config.toml
num_hidden_layers = 15
hidden_size = 448
num_attention_heads = 7
num_key_value_heads = 7
head_dim = 64
intermediate_size = 1472
vocab_size = 4706
hidden_act = "reglu"
norm = "layernorm"
norm_place = "pre"
norm_eps = 1e-05
positions = "learned"
qk_norm = false
attn_scale = 0.125
bias = "qkv"
tie_word_embeddings = true
parallel_block = false
init = "normal"
init_std_qkv = 0.0307
init_std_o = 0.0056
init_std_up = 0.0307
init_std_down = 0.00309
optimizer = "muon_variant"
learning_rate = 0.00921
lr_mult_o = 3.0
lr_mult_down = 3.0
beta1 = 0.95
lr_head = 0.00319
max_grad_norm = 2.0
warmup_steps = 200
schedule = "wsd"
decay_fraction = 0.61
decay_shape = "linear"
final_lr_fraction = 0.1
batch_tokens = 65536
max_seq_len = 2048
doc_mask = true
train_tokens = 586300000
max_steps = 8947
dataset = "wikipedia_en"
Each number is 128 + 24 x the weight over its row's rms, rounded and kept within 0 to 255. Layers, rows and columns count from 0. The size above them is the row's rms in percent of the matrix's.

# layer 11 attention output (transposed), 448x448, rms 0.377, rows 62-63, columns 0-111
size [ 87  86]
[[119 162 114  95 125 121 126 127 136  95 152 141  92 140 117 149 142 134 127 181 176 135 124  81 127  92 132 144 134 139 132 145  61 169 120 181 146 121 104 142 109 164 128 142 131 118 146  87 146 112 103 148 106 142 163 127 137 138 156 111 128 126 133 109 160 109 121 101 112 122 116 115 117 115 131 153 126 119 143 146 119 106 162 160 121 110 100 124 124 129 106 119  86 135 124 132 137  95 127 148 192 159 126 109 128 115 174 128 231 130 137 140]
 [160 128 146 156 112 120 152 147 122 113  91 132 126 111 125  99 129 114  56 156 160 121 170 146 153 113  95 167  75 142 147 105 170 134 133 126 155 136 145 174 109 119 142 141 103 117 122 158 130 106 166 132 113 144 127 150 133 117 124 123 139 114 158 168 127  98 101 142 118 115 118 152 127 138 106 100 164 211 145 139 136 162 127 138 156  99 129 106 165 142 141 114 143 126 151 133 157 113 128 110 128 124  95  94 137 117  73 122 119 127 123 111]]
# layer 11 attention value, 448x448, rms 0.0613, rows 63, columns 0-111
size [ 93]
[[126 113 143 112 143 154 102 100 122 121 156 118 131 169 125 138 141 130 143 154  86  96  94 111 181 159 152 116 129 142 120 158 109 133 108 123 104 142 143  87 160 126 141 139 144 152 128 152 120 129 111  66 139 134 141 166 147 155 135  83 126 140  87 139 121 130 146 168 151 129 125 139 106  96 125 138 129 107 113 147 121 121 107 121  75 181 141 190 106 104 131 128 140 114 118  86  86 105 126 152 130 148 161 159 104 155 150 184 111 117 147 138]]
# layer 11 attention query, 448x448, rms 0.0459, rows 64-93, columns 0-111
size [ 91 102 101  96  92  95  99  92 103  94  94  96  95  97  94  96 103  99  96  89  98  97  95  96  93  98  97  97  94  97]
[[115 112 112 164 109 122 146 147 120 111 128 200 100 142 134 157 154 105 112 139 133  86 136 139  84 139 110 151 146 137 129 143 144 105 137 125 132  91 123 126 144 124 144 117 150 135 140 103 106 131 132 140 103 125 134 141 116  98 141 126 114 150 139 167 136 137 120 118 135 101 129 126 143 201 152 151 133 129 109 181 105 161 166 128 106 126  85 169 199  96 155 159 172 123  96 155 114 105 114 115 169 104 122  87 145 123 145 152 174 131 103 158]
 [119 106 134 144 152  92  96 112 154 125 120 154 140 113 145 119 149 123  77 125 104 130  93 144 116 142 151 148 145 116 141  86 131 135 105 153 131 165 122 129 130 125 121 148 119 108 117 105 118 114 117 156 169  85 130 150 144 132  96 130 143  80 163 145 142  92 162  91 133 152 160 111  87 166 155 136 159 106 130 171 120 141 117 126 164 147 116 131 173 127 150 133  99 115  89 149 105 143 182 129 156 110 120 126 121 152 126 168 107  83 140 135]
 [110 165 118 122 117 145 166 150 106 107 133 147 149 136 151 131 133 126 109 151 111  96 128 132 120 123  93 121 109 127 136 163 123 107 122 125 124  90  88  92 104 139 103 127  83 159 107 176 136 116 128 122 141 131  93 128 134 125 149 125 144  86 115 174 125 148  96 141 162 137 160 124 110 126 178  95 126 125 147 103 111 178 136 119 143  84 151 156 152 150 113 100 118 122 146 145 118  95 140 165 129 126 127 109 103 169 163  92 167 112 128  81]
 [129 138 148 121 160  90 111 102 110 107 117  71 128 150 165 120 151 103  83 145  90 120 115 127 119 125 130 118 151 173 171  82 144 107 123 119 141 101 147 132 103 136 142 133 144 125  94 155 118 163 116  95 144 126  71 103 166  75  70 136 127 145 104 157 134 136 119 117 173 167 117  92 152 142 126 122 114 132 147 129 143 140 121 107 100 139  99 155 110 119 124 150 155 125 114 100 116 159  87 158 113 138 112 137 152 137 115 139  92 131 171 132]
 [138 123 144  88 111 131 109 117 123 123 113 138 132 134 136 109 103 119 137 133 125 175 118 143 150 113 139  94 128 146  99 122 112 208 104 120 133  98  98  99 161 186 153 127 106 144 178 114 123 153 138 150 117 136 143  83  75 126 113 131 142 116  86 138 103 154 139  99 113 113 137 111 169  90 178 136 144 148 144 138 138 100 147 166 120 108  94 129 104 127 128 146 100 126  93 118 120  98  87 127 128 140 168  98 150 141 125 129 152 153 167 122]
 [142 134 101 110 152 153  56 102 128 121 138 149 140 152 136 141 187 140 152 131 165 134 111 146 156  82 142 148 108 135 151 126 113 116 153 118 148 148 129 116 102 146 152 151 113 150  90  93 123  90 102 202  78 136 130 192 115 112 157 165 125 149 105 104 150 130 137 133 115 145 129 123 170  94 121 131 148 142  92  99 150 108 112 124  96  86 140 103 121 128 107 134 117 129 105 144 124 106 141 102 151 129  84 151 129 164 141 134 104 144 115  95]
 [156 115 132 140 126 125 141 122 135 125 130 134 129  91 146 128 117 126 156 104 128 174 160 130 116 158 136 112  97 111 158 140 104 141 148 118 105 116 170 104 120 142  94 137 125 139  93 176 106 128 122 132 121 140 109 175  98 113 107 121 133 173 139 116 105 113 104 127 131 152 156 102  95 164 150 157 141 138  81  95  94 153  99 141 158 121 181 160 141 175 125 140 157 120 135  99 104 163 136 140  92  93 209 142 166 131 105  86 144 147 136 124]
 [131 102 133  91 136 110 163  98 120 119 168 131 104 157 125 127 144 113 118 135 105 145 126 128 120 163 153 113  94 180 145 118 113 114 168 173 139 150 119 125 103 117 139  85 123 122 146 122 132 130  78 108 140 157 109 156 124 121 134 104 163 112 109  84 108 169 151 129 186 131 111 104 150 109 125 121 105 160 125 108 133 141 143  94 145 148 144 137 117  70 160  97 115 162  89 126 130 159 108 134 152 138  58 134 126  95 102 133 101 126 155 125]
 [142 121 113 150 125 141 131 113 108 168 137 116 116 115 138 146 122 130 137 155 129 146 126 143 158 142 134 126 119 102 110 114 105 136 142  81 134 160 142 149  93 132 130 129 134 124 128 105 153  89 138 113  75 120  85  96  85 135 113 150 164 105 149 134 122 125 142 112 201 149 160 126 113 160 142 130 134  78 162 147 120 134 117  85 117 161 100 114 132 131  98 154 118 149 105 134 127 193 108 131 101  97 107  97 131 133 119 158 136  85 156 160]
 [128  93 156 153 128 133 156  65  96 125 106 148 117 119 141 106 119 151 138 123 150 165 149 105 125 119 115 128 139  86 123 128 117 176 115 102 102 150 113 183 144 148  87 105 139 155 132  72 171 107 112 121 154 114 144  76 149 144 144 117 155 120 117 140  64 123 110 127 169 147 130 102 118 158 126 116 159 144 122 149 129 124 160 145 149 139  91 138 152 104 138 158 137 134 108 133 157 156 146 121 160 122 127 147 122 112 131 123 141 127 110 110]
 [141 117 141 155 122 118  91 122 157 129 182 138 139 121 158 132 114 113 191 118  88 133 133  99  98  88 153 152 118 104 107 109  99 118 155 165 109 131  73 113  68 125 176 158 134  78 109 138 119 179 147  91 144  99 148 113  98 190 145 107 175 177 152 149 100 110 119 124 153 113  96 130 131 133 131 135 123 111 130 121  67 135 142 145 163 153 128 155 104 133 148 118 143 123 129  80 104 130 179  84 156 119 117 118 101 129 145 112 118 114 120 133]
 [123 129 142 143 107 162  88 157 139 173 113 102 179 159 144 137 131 132 104 124 120 133 119 151 123 142 138 123 119 130 130 193 144 148 153 113 140 134 135 137 111 119  88 184 145 137 118 134 182 159 134 133 109 137 143  91 190  97 138 117 131 133 113 100 137 107 128 122  75 150 123 158 128 174 105 172 107 111 156 152 140 109  95 129 132 108 105 180  86 151  91  97 151 122 110 116 129 131 111 114 128 125 132 163 115 111 104 119 169 119 140 120]
 [122 144 161  96 117 126 126 139 118 105 140 136 148 136 156  99 121 112 118 115 104 180 127 101 125 110 137 144 160 139 112 104  80 114 138 146 102 105 164  69 156 103 118 141 132 127 140  94 181 148 147 128 122 137 148 137 117 162 141 128 108 101 111 131 118 151 122 149  93 121 148 128 156 135 107 103 148 126  83 126  94 108 104 143 145 157 135 120 115 171 122  93 147 110 143 183 133 146 119 125 141 122 128 165  92 143 133 115 134 121 131 162]
 [130 111  94 159 102 144 118 117 123 158 140 154 126 116 139 133 153 145 144 106 122 172 110 129 147 116 146 112 114 121 124  75 157 124  96 104 161 110 133 142 117 150 129 132 178 133  75 126 100 166  81  95 104 107  94 130 123 141  98 117 124 164 165 148 138 129 172 164 155 110 136 134 141 162  94 100 173 119  98 112 163 139 166 149 121 165  93 102 158 172 171 143  89 125  84 126 134 129 107  82  71 135 106 166 138 115 113 128 148 163  59 171]
 [130 112 121  89 138 137 100 138 111 165 136  94 123 110 164  94 146 119 154 166 110 111 115 139  78 112 176 107 125 134 132 172 176 124 120 109 137 128 106 148 146  71 184 127 140  97  99 134 170 144 123 131 133 131 117 129 111 137  74 101 106 174 111 139 148 151 184  93 140 142  55 137 148 117 134 152 107 114 117  77 162 108  70 118 122 103 173 146 114  99 121 112  94  86 118 117 163 122  95 120 114 136 120 161 157  95 136 121 107 150 144 119]
 [ 94 137 132 127 128 115 113 178  85 125 158 168 107 155 120 121 141 115  94 133 134 146 118 117 140 122 183 125 131  69 116  94 112 159 167  87 141 135 157 139 111 145 141  90  74 118 132 100 123 159 108  99 104 151 117 140 179 140 117 109 137 123 121 143 162 129 103 131 158 144 129  86 113 140 119 115 136 197 129 131 123 105 153 116 114 125 130 140 133 182  89 166 113 150 110 138 136 165 129  95  98 140 134 113 127 128 155 111 147 156 132 184]
 [148 109 136 110 124 154  76 143  82 123 139 111 168 107 137 147 138 137 139 125 129 132 129 110 108 139 112 158 119 136 134 148  96 124 139 115 115 141 148 128 141 129 130 142 147 141  91 121 102 135 101 134 110 119 155  96 128 135 144 149  71 103 137 112 139 137 129 163 123 106 156 184 164 138 168  81 114 161 161 164 121 132 135  67 127 129 118 134 119 136 161 130 121 127 116 154  99 116 120 113 128 112 158 124 115 161 157 118 163 124 141 141]
 [158 113 114 117 135 152 113 129 122 116 138 102 130  95 125  96 108 116 114 156 130 145 123 141  92 143 120 140  69 135 131  98 150 113 107 127 106 109 139 140 141  93  71 110 152 102  89 117 142 157 125 133 114 113 132 119 126 116 112 139 148 151 105 136 150 111 154 139 130 129 178 110 140 172 115 147  98 129 140 138 142 175  92  63  71 130  94 160 124 143 131 128  97 145 133 121 122 151 120 113 127 135 126 122 111 108 138 146 125 120  75 165]
 [123 154 145 110 119  89  74 148 150 102 143 158 177 124 115 123 108 127 158 149  89 143 140 154 144 173  99 126 130 115 122 117 135  99 141 147 105 142 148 129  95  79  98 175 146 113 133 136 119 121 105 109 160 132 115 154  45 119 154 124 155 113 141 123 144 157 120 119 110  92 101 132 134  87 131 117 121 135 123 140 107  61 109 147 167 132 143 162 149 112 105 146 115 112 101  93 145 119 143 122 130 138 147 127 122 127 127 109 120  84 135 100]
 [123 156 116 124 167 176 192 126 126 129 115 168 155 130  73 113 145 143 142 105  97 162 169 123 167 133 161 110 162 178 126 130 119 131 158 107 112 139  90 120 134 139 125 116 146 137 141 128 133  91 147 137 133  93 148  88 137 151 136 141 132 108 168 143 100 166 105 112 133 133  95 173 128 150 160 115 153 138 116 115 127 114 135 120 115  80 108 117 134 157 124 144 118  87 104 118  87 176 109 135 154 109 164 155 140 157 136 102 144 100 121 130]
 [127 137 129  86 168 124 136  99 158 101 111 138 129 122 106  91 124 106 143  94 118 107 142 169 119 163 117 123 134 117 163 107  93 161 147 104 137 142  74 118 135 132 148 205  83 135 138 132 146 146 157 170 114 122 145 112 111 119 144  79 108 101 119 140 122 134  87 118 118 107  84 121 130 143 116 119 124  97  90 145  80 142  96 119 130  90 107 126 153  91 108 118 157 154 140 102  98 152 137 134 133  94 137 122 155 140 114 128 137 129 161 150]
 [151 130 122 133  94 128 169 130 168 129  78 111 107 143 115 113 168 117 136  92 119 158 129 138 122 126 131 131 136 119 152 151 176 128 123 171 117  88 103 132 141 124 129 131 137 160 126 128  89  80 121 127 141 128 147 114  86 172 138 112 105 145 105 122 115 146  80 151 115 106  82 122 149 134 105 124 153 139  99 116 133 137 113  99 152  92 103 122 113 141 137 157  77 124 130 132 106 102 119  85 113 127 119 134 115 128 177 138 124 111 109 101]
 [125 137 119 137  89 134 142  77 100 108 109 136 114 119  85 150 126 156 130 152 121 102 128 200 118 142 125 135 155 183  98 140 139 107 141 118  97 139 130 150 144 171 147  87 138 157  98 123 170 124 140 167 117 105 144 107 153 132 124 151  89 118 100 117 137 147 148 112 131 172 133 158 177 114 139 157 150 102 152 166 122 155 116 102 112 138 154 130 117 139 138 156 152 135 120 154  88 137 138 105  78 128 147 129 131  64 117 141  78 117 112 155]
 [118 102 141 107 162 146  95 160 123  91 135 127 161 118 113 109 155  87 121 128 134 183 153 127 111 155 135 172 130  99 112 127 121  79 141 107 146 146 115 113 122 143 148 115 130 115 159  88 128 108 138 132 138 146 123  98 122 175 125 166  99 106 142 102 129  93 118 117 118 141 101 139 153 145 128 104 157 132 133 112 147 113  68 124 137 141 128 118 144  86 104 112  89  91 104 123  97 112 159  93 113 114 133 154 106 148 141 108 121 118 160 136]
 [149 162 117 106  87 129 132 101 152  63 130 171 171 145 121 146 126 143 111 144 139 124 142 100 140 115 115 150 132 153 132 113 128 136  97 140 154 129 189 117  92 113 112 160 134 120 136 122 120 102 124  89 112 165 114 160 139 117 113 163 101 133 124 142 150  99  57 111 127 148 177 112 131 125 126 139 121 143 113  76  86 131 119 123 143 119 102  95  83  60 119  94 114 139 131 114 162 102 155 127 138  80 116 139 178  96 158 129 150 133 154  72]
 [119 192 121 122  98  75 110 114 101 129 109 125 138 102 136 142 127  84 126 164 139 101 161 135 128 148 114 117 150 128 187 133 142 125  93 208 140 154 134 143 136 159 112 151 113 132  92 149 156 163 105 155 112 128 118 106 147 149 156 145 116 140 141 129 153 123 158 137 122 165 149  75 110 138 127 124 120 158 150 135 109 136 111 130  86 128 154 143 153 137 136 116 159 105 133 149 138 130 114  90 175  99 132 118 173 110  88 121 114 119 150 132]
 [132  85 149 133 127 122  90 128 149 148 122 144 122  99 117 170 128 125 116 138 164 111 173 140 125 116 109 135 128 125 125 100 129 131  93 122 156 110 171  96 109 155 130 120 120 100  96 128 114 161 117 139  83 130  87 142 103 167 139 145 136 133 124 131 150 162 164 150 111 130  95 104 167 156  99 137 128  87 178 118 134 177 149 137 149 112 145  86 145 162 125 140 118 118 133 149 156 123 155 117 132 113 152 112 109 110 105 207 127  83 143  89]
 [144  73 121 168  98 124 107 185 146 102 124 133 118  94 111 145 105 133 128 160 146 130 134 122 149 115 106 149 120 133 173  94 113 152 126 103 172 139 119  95  87 121 125 140 125 110 157 102  99  95 141 143 124 153 177 143  89 168 159 106 104 131 127 169 132 138 144 145 154 106 111 147 154 105 110 135 138 153 138 151 166 139 121 158 134 150 133 171 159 112  80 140 114 151 133  98 102 160 132 124 141 116  61  94 133 115 125 116 148 135 119 118]
 [145 126 118 159  56 125 166 157 147 133 155 133 149 153 103 183 138 135 110 146 119 106 144 175 114 117 132 119 137 114 101 121 137 182 144 118 139  84  70 144 145 111 112 103 162 103 148 111 141 156 131 156 123 129 166 106 120 143 125 143 110 105 146 124  76 145 131 177 134 131 132  89  90 145 150 112 154 143 153  90 116 146 119 104 143 138 163 102 170 122 126 146 170 192  76 134 168 133 156 152 122 143 146 179 148 167 132 128 135 134 131 126]
 [135 146  97 136 151 136 153 134 146 150 155  84 144 111 136 104 123 128 144 137 131 142 136 133 194 126  90 127 135 148 113  73 137 167 144 147 104 125  97 109 154 129 133 132 114 102 142  70 159 131  86 112 131 157  82 164 113 135 140 127 120 181 179 117 120 116  87 109 129 140 131 149 151 108 109  90 113 108 125 104 148  89 118 159 130 168 117 142 134 130 125 147 106 104 119 142 107 156 166 136 116 117 191 114 123 101 118 117 171 133 128  79]]
# layer 11 attention key, 448x448, rms 0.0469, rows 64-92, columns 0-111
size [ 90 101 102  93  90  93  95  90 102  94  94  92  97  93  92  96  98  93  92  90  95  96  92  95  91  97  97  94  94]
[[117 141 108 136  96 101 160 120 110  93 148 172 163 150 110 154 129 122 110 133  82 119 138 125 101 138 103 159 135 138 121 175 143 150  96  99 135  96 103 141 111 137 155 113 135  90 122  53 165 120 159 133 140 105 119 106 145 104 166 147 129 121 131 132 109  97  77  68 149 124 143  80 151 131 142 168 130  96 135 129 157 107 126 126 112 115  45 155 135 160 137 184 149 189 107 138 104 136 126 121 122 111 188 150 106 136 137  84 151  80 127 107]
 [113 171 112 122  98 110 155 166 157 127 159 178 130 131 151 126 137 179 104 125 150 157 160 122 130 122 150 131 105 112 125  73 102 132 123 143 132 147 109 135 127 143 121 140 125  99 145 145 132  87 143 133 156 111 141 135 118  94 101 120  98 128  87 161 124 166 113 101 147 138 137 130 149 121 145 159 126 106 115 162  99 132 120 111 128 126 114 179 138 118 142  83  96 140 123 188 152 158 144 166 181  93 130 141 123 130 135 132 117  92 187 112]
 [123  89 132 111 114 140 128 141 128 122 147 147 105 151  94  99 147 125  69 146 118 117 106 146 130 142 111 107 128 108 134 144 147  97 141 108 128 111 116  82 149 138 107 129 102 132 152 146 146 157  96 110  98 105 130 156 116 133 168 135 152 102 114 132 138 134 138 118 148 147 134 113 134 124 122  98 116 163 168 113 119 145 164 129 129 136 160 152 122  78  79 152 119 122  97 148  90 140 137 119 168 130 122 120 102 128 128 167 132 151 115 100]
 [154 120 126 139  96  94  98  92 118 146 135 138 154 138 157  68 132 128 142 142  89 140 124 139 127 121 134 159 141 117 129  97 143 140  86 166 118 130 141 136  79 113 115 116 101 157  72 134  74 164 121 121 133 132 122 129 131 132 119 178 129 132 127 150 125 170 115 165 164 133 115 103 142 114 126 146 157 138 170 152 120 110 141 113 135  94  68 144 130 105 144 121 113  95  74 136 101 108 124 149 132 119 112 102 149 124  98 122 118 164 150 159]
 [106 157 150 124 133  98 160 121 142 156 113 104 148 127 140  89 134 126 129 113 105 136 106 103 118 104  89 122 158 164 116 147 112 198 158 112 125 106 140 127 140 168 119 109 132 185 151 100 136 117  88 104 146 125 111 142 149 143 143 123  93 100 120 149 116 130 140 127 115 126 104 160 124 143 157 126 110 109  97 167  95 117 107 120 108 118 114 155 107 135 130 146 138 119 165 102 123  93 120 129 131 135 165  98 159 128 168 121 125 111 148 117]
 [ 87 128 133 106 180 183 108 119 142  88  81 132  88 131 136 135 134 150 126 128 128 156 130 131 144 115 103 123 108 152 115  85 122 125 111 108 108 119 117 143 143 129 151 143  91 100 140  89 125 132 119 135 101 146 129 142 107 114 116 133  99 111  85 144 147 117 110 140  93 128 154 160 129 134 140  94 124 151 107 151 121 100 120 119 137  87 130 100 116  90 120 133 119 131  90 152 162 117  94 155 130 123 126 127 123 140 113 139  95 118 106  98]
 [151 159 152 103  93 124 115 121 137 152 100 120 138 150 112 117 150  75  90 136 123 123  83 104 120  93 154 140 128 125 145 108 192 122 111 101 111 143 119 101 155 110  91  97 137 141 101 168 144 163 137 126 138 157 130 139 155 131  83 110 141 137 167 107  80 153 141 115 174 132 112 127  90 144 113 121 149 151 157  95 147 146 120 154 191  97 167  76 137 107 114  93  74 131 172 115 155 142 137 141 109 127 142 128 122 151  89 133 137 129 163 111]
 [142 132 154 109  83 126 166 125 138 108 187 162 128 135 165  99 148 138 114 137 142 120 122 143 106 108 139 156 117 105 170 108  92 118 137 106 150 163 135 120 124  90 141 119 147  99 139 146 140 151 103  80 122 113 111 126 141 159 131  82 173 156  95 138 189 170 147 132 107 145  82  90  91 117 114 121 108 172 125 152 138 108 169 135 169  84 105 115 112 111 126  63 153 150 191  72 142 133 100 105 146 124 107 157 113 137 111 142  72 138 166 148]
 [175 170  94 148  83 128 120 108 124 172 131  94 163 131 113 125 142 136 117 113 141 129 148 150 137 149 131 128  99 113 144 109 148 140  93 128 148 130 132 111 122 108 152 144 147  85  89 153 134 125 131 112  83 135 138  97 102 152 112 127 111  98 130 102 120 119 107 112  96 184 166 144 121 118 138 120 119 117 124 120 162 142 114 146 111 148 121 125 137 117 139 178 114 161 125 155 116 168  94  78 107 133 121 133 116 140 129 138 145  67  69 147]
 [ 88 112 190 106 108  78 142 124 128 122 113 124  93 139 157 106 153 152 163 147 145 109 108 142 110 125 147 113 143 132 115 126 125 151 105 129 125 145 109 147 114 134 114 115 132 111 145 129 116 143 166  84 132 105 127  97 114 115 165 131 147 104 123 134 117 101  87  80 171 126 149 154 132 110 111 130 153 150 142 150 124 129 107 148 124 120 133 119 137 137 119 173 150 114 107 120 164 132 133 131 120 119 183  89 122 153 123 112 118 101 147 119]
 [148  87 133 177 137 144 150  90 106 136 151 159 100 160 148 119  66 143 135 158 111 136 117  78 120 159 129 137 140 130 111 125 126 163 149 122 146 118 119 164 114 120 143 129 106  86 112 107 148 154 151  88 130 113 160 156 128 166  92 119 124 140 131 140 130 117 104 167 161 110 144 184 144 138 154 123 161 120 120 120 128 153 144 160 128 166  78 129 117  84 133 121 106 117 130 116 135 128 135  90 149 132 143  72 107  81  90 138 153 168 139 168]
 [163 143 133 123 116 110 124 133 127 103 187 104 106 119 146  89 147 128 131 149 122 164 114 149  97 132 136 134 110 153 171 134 159 116  96 125 128  96 135 104 106 125 114 138 129 137 142 122 130 121 139 109  94 113 129 150 135  99 185 123 118 136 113 107 151 144 135 152 115 140 155  85 168 133 128 161 103 149 137 115 155 103  84 139 140 127 171  90 120 109 122 144 137 138 116 142 123 164 120  79  99 116 122 140 132 117 133 143 113 107 107 115]
 [134 147 136 113 137 106 129 135 168 164 139 117 141 149 118 150 135 128 122 132 115 143 127 104 109 119 140 137  85 170 133 130 142 103 126 116 126 153 139 100 133 106 146 175 111 134 110 121 107 161 110 154 119 167 107  97 120 146 122 149 103 141 102 124 147 108 123 157 106  75 137  99 195 129  74 180 105 152  76 133  88 115 128 136 102 177 137 129 163 159 129 156 126 134 125 128 142 149 142 116 116 128 118 145 112 124 121 139 123 136 129 176]
 [148 112  92 139 174 149 129 139 151 146 143 130 127 118 137 121 118 143 126 125 181 100 112 125 192 147 101 143 132 140 101  95 153 142 118 136 120 143 112 118 110 148 160 115 135 130 121 102 104 138 133 143 133 154  94 101 119 167 147 159 149 131 128 123 158 112  86 150 126 125 113 139 147 149 135  69 136 165 115 136 132 160 145 130  81 173 121 134 132 133 130 125 102 137 148  99 170 141 103  79 137 192 103 143 149 131 143 100 121 160 109 132]
 [119 141 100 164 144 112 101 135 137  98 114 107 105 124 122  93 128 116 174 119  85 135 113 139 126 140 123 116 140 108  81 186 116 149 127 134 136 113 112 131  97 107 165 136 121 140 134 120 141 154 133 124 119 138 100 125 130 184 122 105  87 144 100 175 142 130 130 154 124 105  85  75 139  95 103 155 160 120 151  91 137 125 137  91 124  99 152 137 119 109 126  97  88 152 181 123 119 113 140 101 106 171 139 164 179 134 131  90 135 144 124 126]
 [119 132 124 153 103 143  74 114  99  83 136 135 152 162 183 169 171 151  95 141 137 111 133 128 125 116 154 144 100 120 122 165 108 169 158 104 116 164 132 111 134 141 136 121 102 130 106  57 145 148 121 130 113 141  96 137 168 119 127 128 122 154 130 182 113 130 127 160 139 117 109 107  95 106 161 122  86 137 140 138 196 103 150 126 142 139  92 164 120 139 121 133 143 124 165 140  99 139  95 110 124 131 133 159 116 118 117 107 151 139 109 138]
 [152 102 167 116  89 135 133 176  80 169 142 133 135 118 108 113 132 110 111 113 116 139 101 119 104 141 119 111 133 115 131 144 142 168 128 127 121 106 134 150 160 149 182 139 166  97 140 116 151 138  77 140 106 150 115 124 115 126 139 140 126  93 120 139 121 136 141 130 124 139 124  85 148 129 215 106 104 173 129 148 147 111 140 104 134  87 129 139 119 113 148 115 134 164  92 116  94 122 144 108 113 167 148 137 114 196 179 128 114 122 132 126]
 [152 100  74 123 186 118 156 142 128 158 143  79  99  94 123  96  95 162 102 107 179 164 138  87 107 119 123 120  84 154 141 105 128 133 132 130 112 140 153 148 137 118 147 138 114 111 135 116 134 123 116 150  98 121 111 119 131 114 161  86 111 123 137 104  77 143 144 152  98 112 129 178 148 128 138 159 122 103 142 148 145 131 154 123 127 147 153 112 127 135 148 142 159 137  97 155 125 166 119 129 125 147 135 130 140 172 132 136 181 110 126 195]
 [120 153 137 149 148 151 147 105 131 140 114 159 135 104 127  83 111  98 189 126 122 125 163 116 142 138  90 107 126  94 144 128 133 125 124 117 111 172  96 131 157 129  97 152 137 166 121 142 134 157 101 127  94 129 171 159  81 124 119 124 156 157 113 117 116 123 130 105 137 174 136 140 109 103 145 152 124 117 132 116 122  97 125 149  99 107  95 126 102 160 118 132 157  88 142 178 130 136 166 121 104 109 151 105 114 106 102 115 144 110 125 103]
 [138 101 118 127 132  99 122 148 108  83 122 152 134 138 120  64 170 125 163 122  80 146  97 148 110  93 101 142 126 129 116 153 135 132 125 110 118 116 110 133 162 138 149 128 126 119 106 171 169 115 112 151 103 127 158 128 154 149 194 168 135 113 100 123 119 104 119 130 168  94 172 146 109 129 144 127 102 161  72 107 106 137 121 156 133 117 138 161 109 129 132 114 133 139 148 125 116 152 153 126 126 141 130 152 118 154 132 116 122 113 139 155]
 [ 63 144 145 124 116 118 125  79 130 110 161 147 146 102 104  89 107  86 160 138  98 121 135 178  81 180  90 102 141 143 164  95 149 142 144  93 170  93 100 123 137  98 124 171  94 167 110 141 153 156 107 133 147 113 175 138  93  90 147 129 130 136 171 174 114 110 102 148 110 104 148 141 139 164 161  64 115  98 116 106 133 151 135 107 162  65 139 134 136 149 113 146  97 132  99 141 127 112 113 135 136 125 125 105 153 113 130 113  67 146  91  96]
 [134 106 137 126 109  95 143 126 101 104 111 114 139 141  77 129 146 140 126 144 107 133 114  92  92 114 116 104 158 149 150 117 131 190 106 118 138 101 136 184 114 128 169 134  87 122 150 113 146 119 130 160 104 161 152 134  93 122 119 151 111 146 105  85 123 118 107 168 123 120 120 137 101 103  93 133 141 150  42 123 141 139 124 128 140 129 148  98 109 134 153 127 116 135 150 125 141 144 158 117 118  95 114  73 159  64 170 125 139 153  75 130]
 [118 160 166 142 133 100 123 106  94 110  99 133 106 164 112 113 136 166 148 151 106 144 129 125  81  72 112 134 158 123 130 115  76 136 141 141 123 157 136 156 156  79 111 133 145 105 142 121 136  98 120 119 157 142 144 123 137  77 126 125  93 156 122  99  97 160 135 160 152 111 153  77  99 107 130 173 113 124 125 136 112 102  96 148 174 117 148 119 174 114 110 118 134 115 112 119 143 153 110 126 157 113 108 140 109 165 151 169 113 147 150 108]
 [128 135 123 169 153 120  87 141 115 128 100 119  99 142  85 121 131 126 120 119 163 149  84 144 131 129  93 127  98 143 107 112 117 118 141 100 110 140 139 137  89 152 112 143 142 138 116 104 143 122 116 169 103 164 113 131 133 137 111 108 146 132 113  64  91 105 112 115 111 160 103 114 176 149 101 129 155 154  92 118 126 187 152  56 136 149 103  99 127 135 116 159 123 130 129 181 129 135  95  72  95 123 101 134 113 151 113 143 115 118 142  90]
 [120 102 137  96 136 160 121  71 156 115 126 135  96 129 119 135 104 115 163 138 103 119 151 123 157 119 127 159 155 105 167  64 110  93 107 122 105 123 123 110  86 152 162  98 103 149 125 145 105 156 140 130 118 132 147 153 120 136  95 165  74 136 126 114 115 118  98 106 127 172 121 157 113 133 136 105  81 157 109 111 109 146 135  99 108  92 118 122 107 119 143  88 104  98 106 126 137 161 118 111 161 124 125 110 139 149 145 125 120 149 163  90]
 [135 163 107 111 111  88 128  79 106 177  82 102 136  76 142 125 130 108 140 142  93 120 127 111 131 149  85 119 142  99 191  94 114 102 143 145 126 143 122 136 123 141 125 162 138 149 150 152 178  96 176  62 124 125  55 101 122 126 131 114 147 111 168 158 159 154 142 108 131 147 174 101 122 111 168 176 109 146 142 133  80 124 133 149 115 125  97 117 135 133 143 157 151 129 159 142 155 150 148 137 136 103 105 139 109 117  90 125 109  99 139 135]
 [125 137 133 121 119 162 109 169 171 112  80 118 123  94 122 125 113 157 165 162 118 138 149 100 122 167 114 131  98 121 136 116 113 127 113 133 140  76  73 129  83 146 138 125 132  85 146 113 126 155 149 156 129 153  95  88 114 125  98 118 113 107  98 111 122 149 131 160 105 154 134  75 126 116  99 119 147 122 155 113 112 184 144 149 114 149 155 180 120 148 166 122 149 104 165 124 198 108 144 140 145 134 163 112 126 144 145 128 145  81 137 129]
 [114 137  83  87  91 149 105 111 112 102 122 169 107 126 145 114 144 152 125 114 139  78 163  80 168 117 122 146 110 153 132 105 126 164 117  96 155 147 137  92 138 130 148 151 109 107 149  90 136 101 114 154 139 177 169 141 101 122 128 101 140 118 104 132 136 117 110  87  86 137  93  92 104 148 139 146 114 176 189 114 136 145 139 134 128 112 109 175 110 116 138  80 160 144 128  81  98 128 156 103 113 184 126 139 144 111 130 152 145 110  74 122]
 [123 119  95 145 100 116 118 177 117 150 148 157 128  82 148 181  87 160  73 167 103 134 133 162 118 144 108 144 116 130 108  84 129 122 114 122  98 108  99 109 128 119 110 125 156 139 145 158 160 113 164 124 132 129 163 136  97 106 126 112 127 107 106 177  85 136 123 129 178 123 152 145 103 157 170 113 146 102 154  65 129 153 119 149 122 116  98  89 135 126 118 171 112 144 109 134 133 148 144 136 164 137 120 129 130 164 137 144 122 139 105 135]]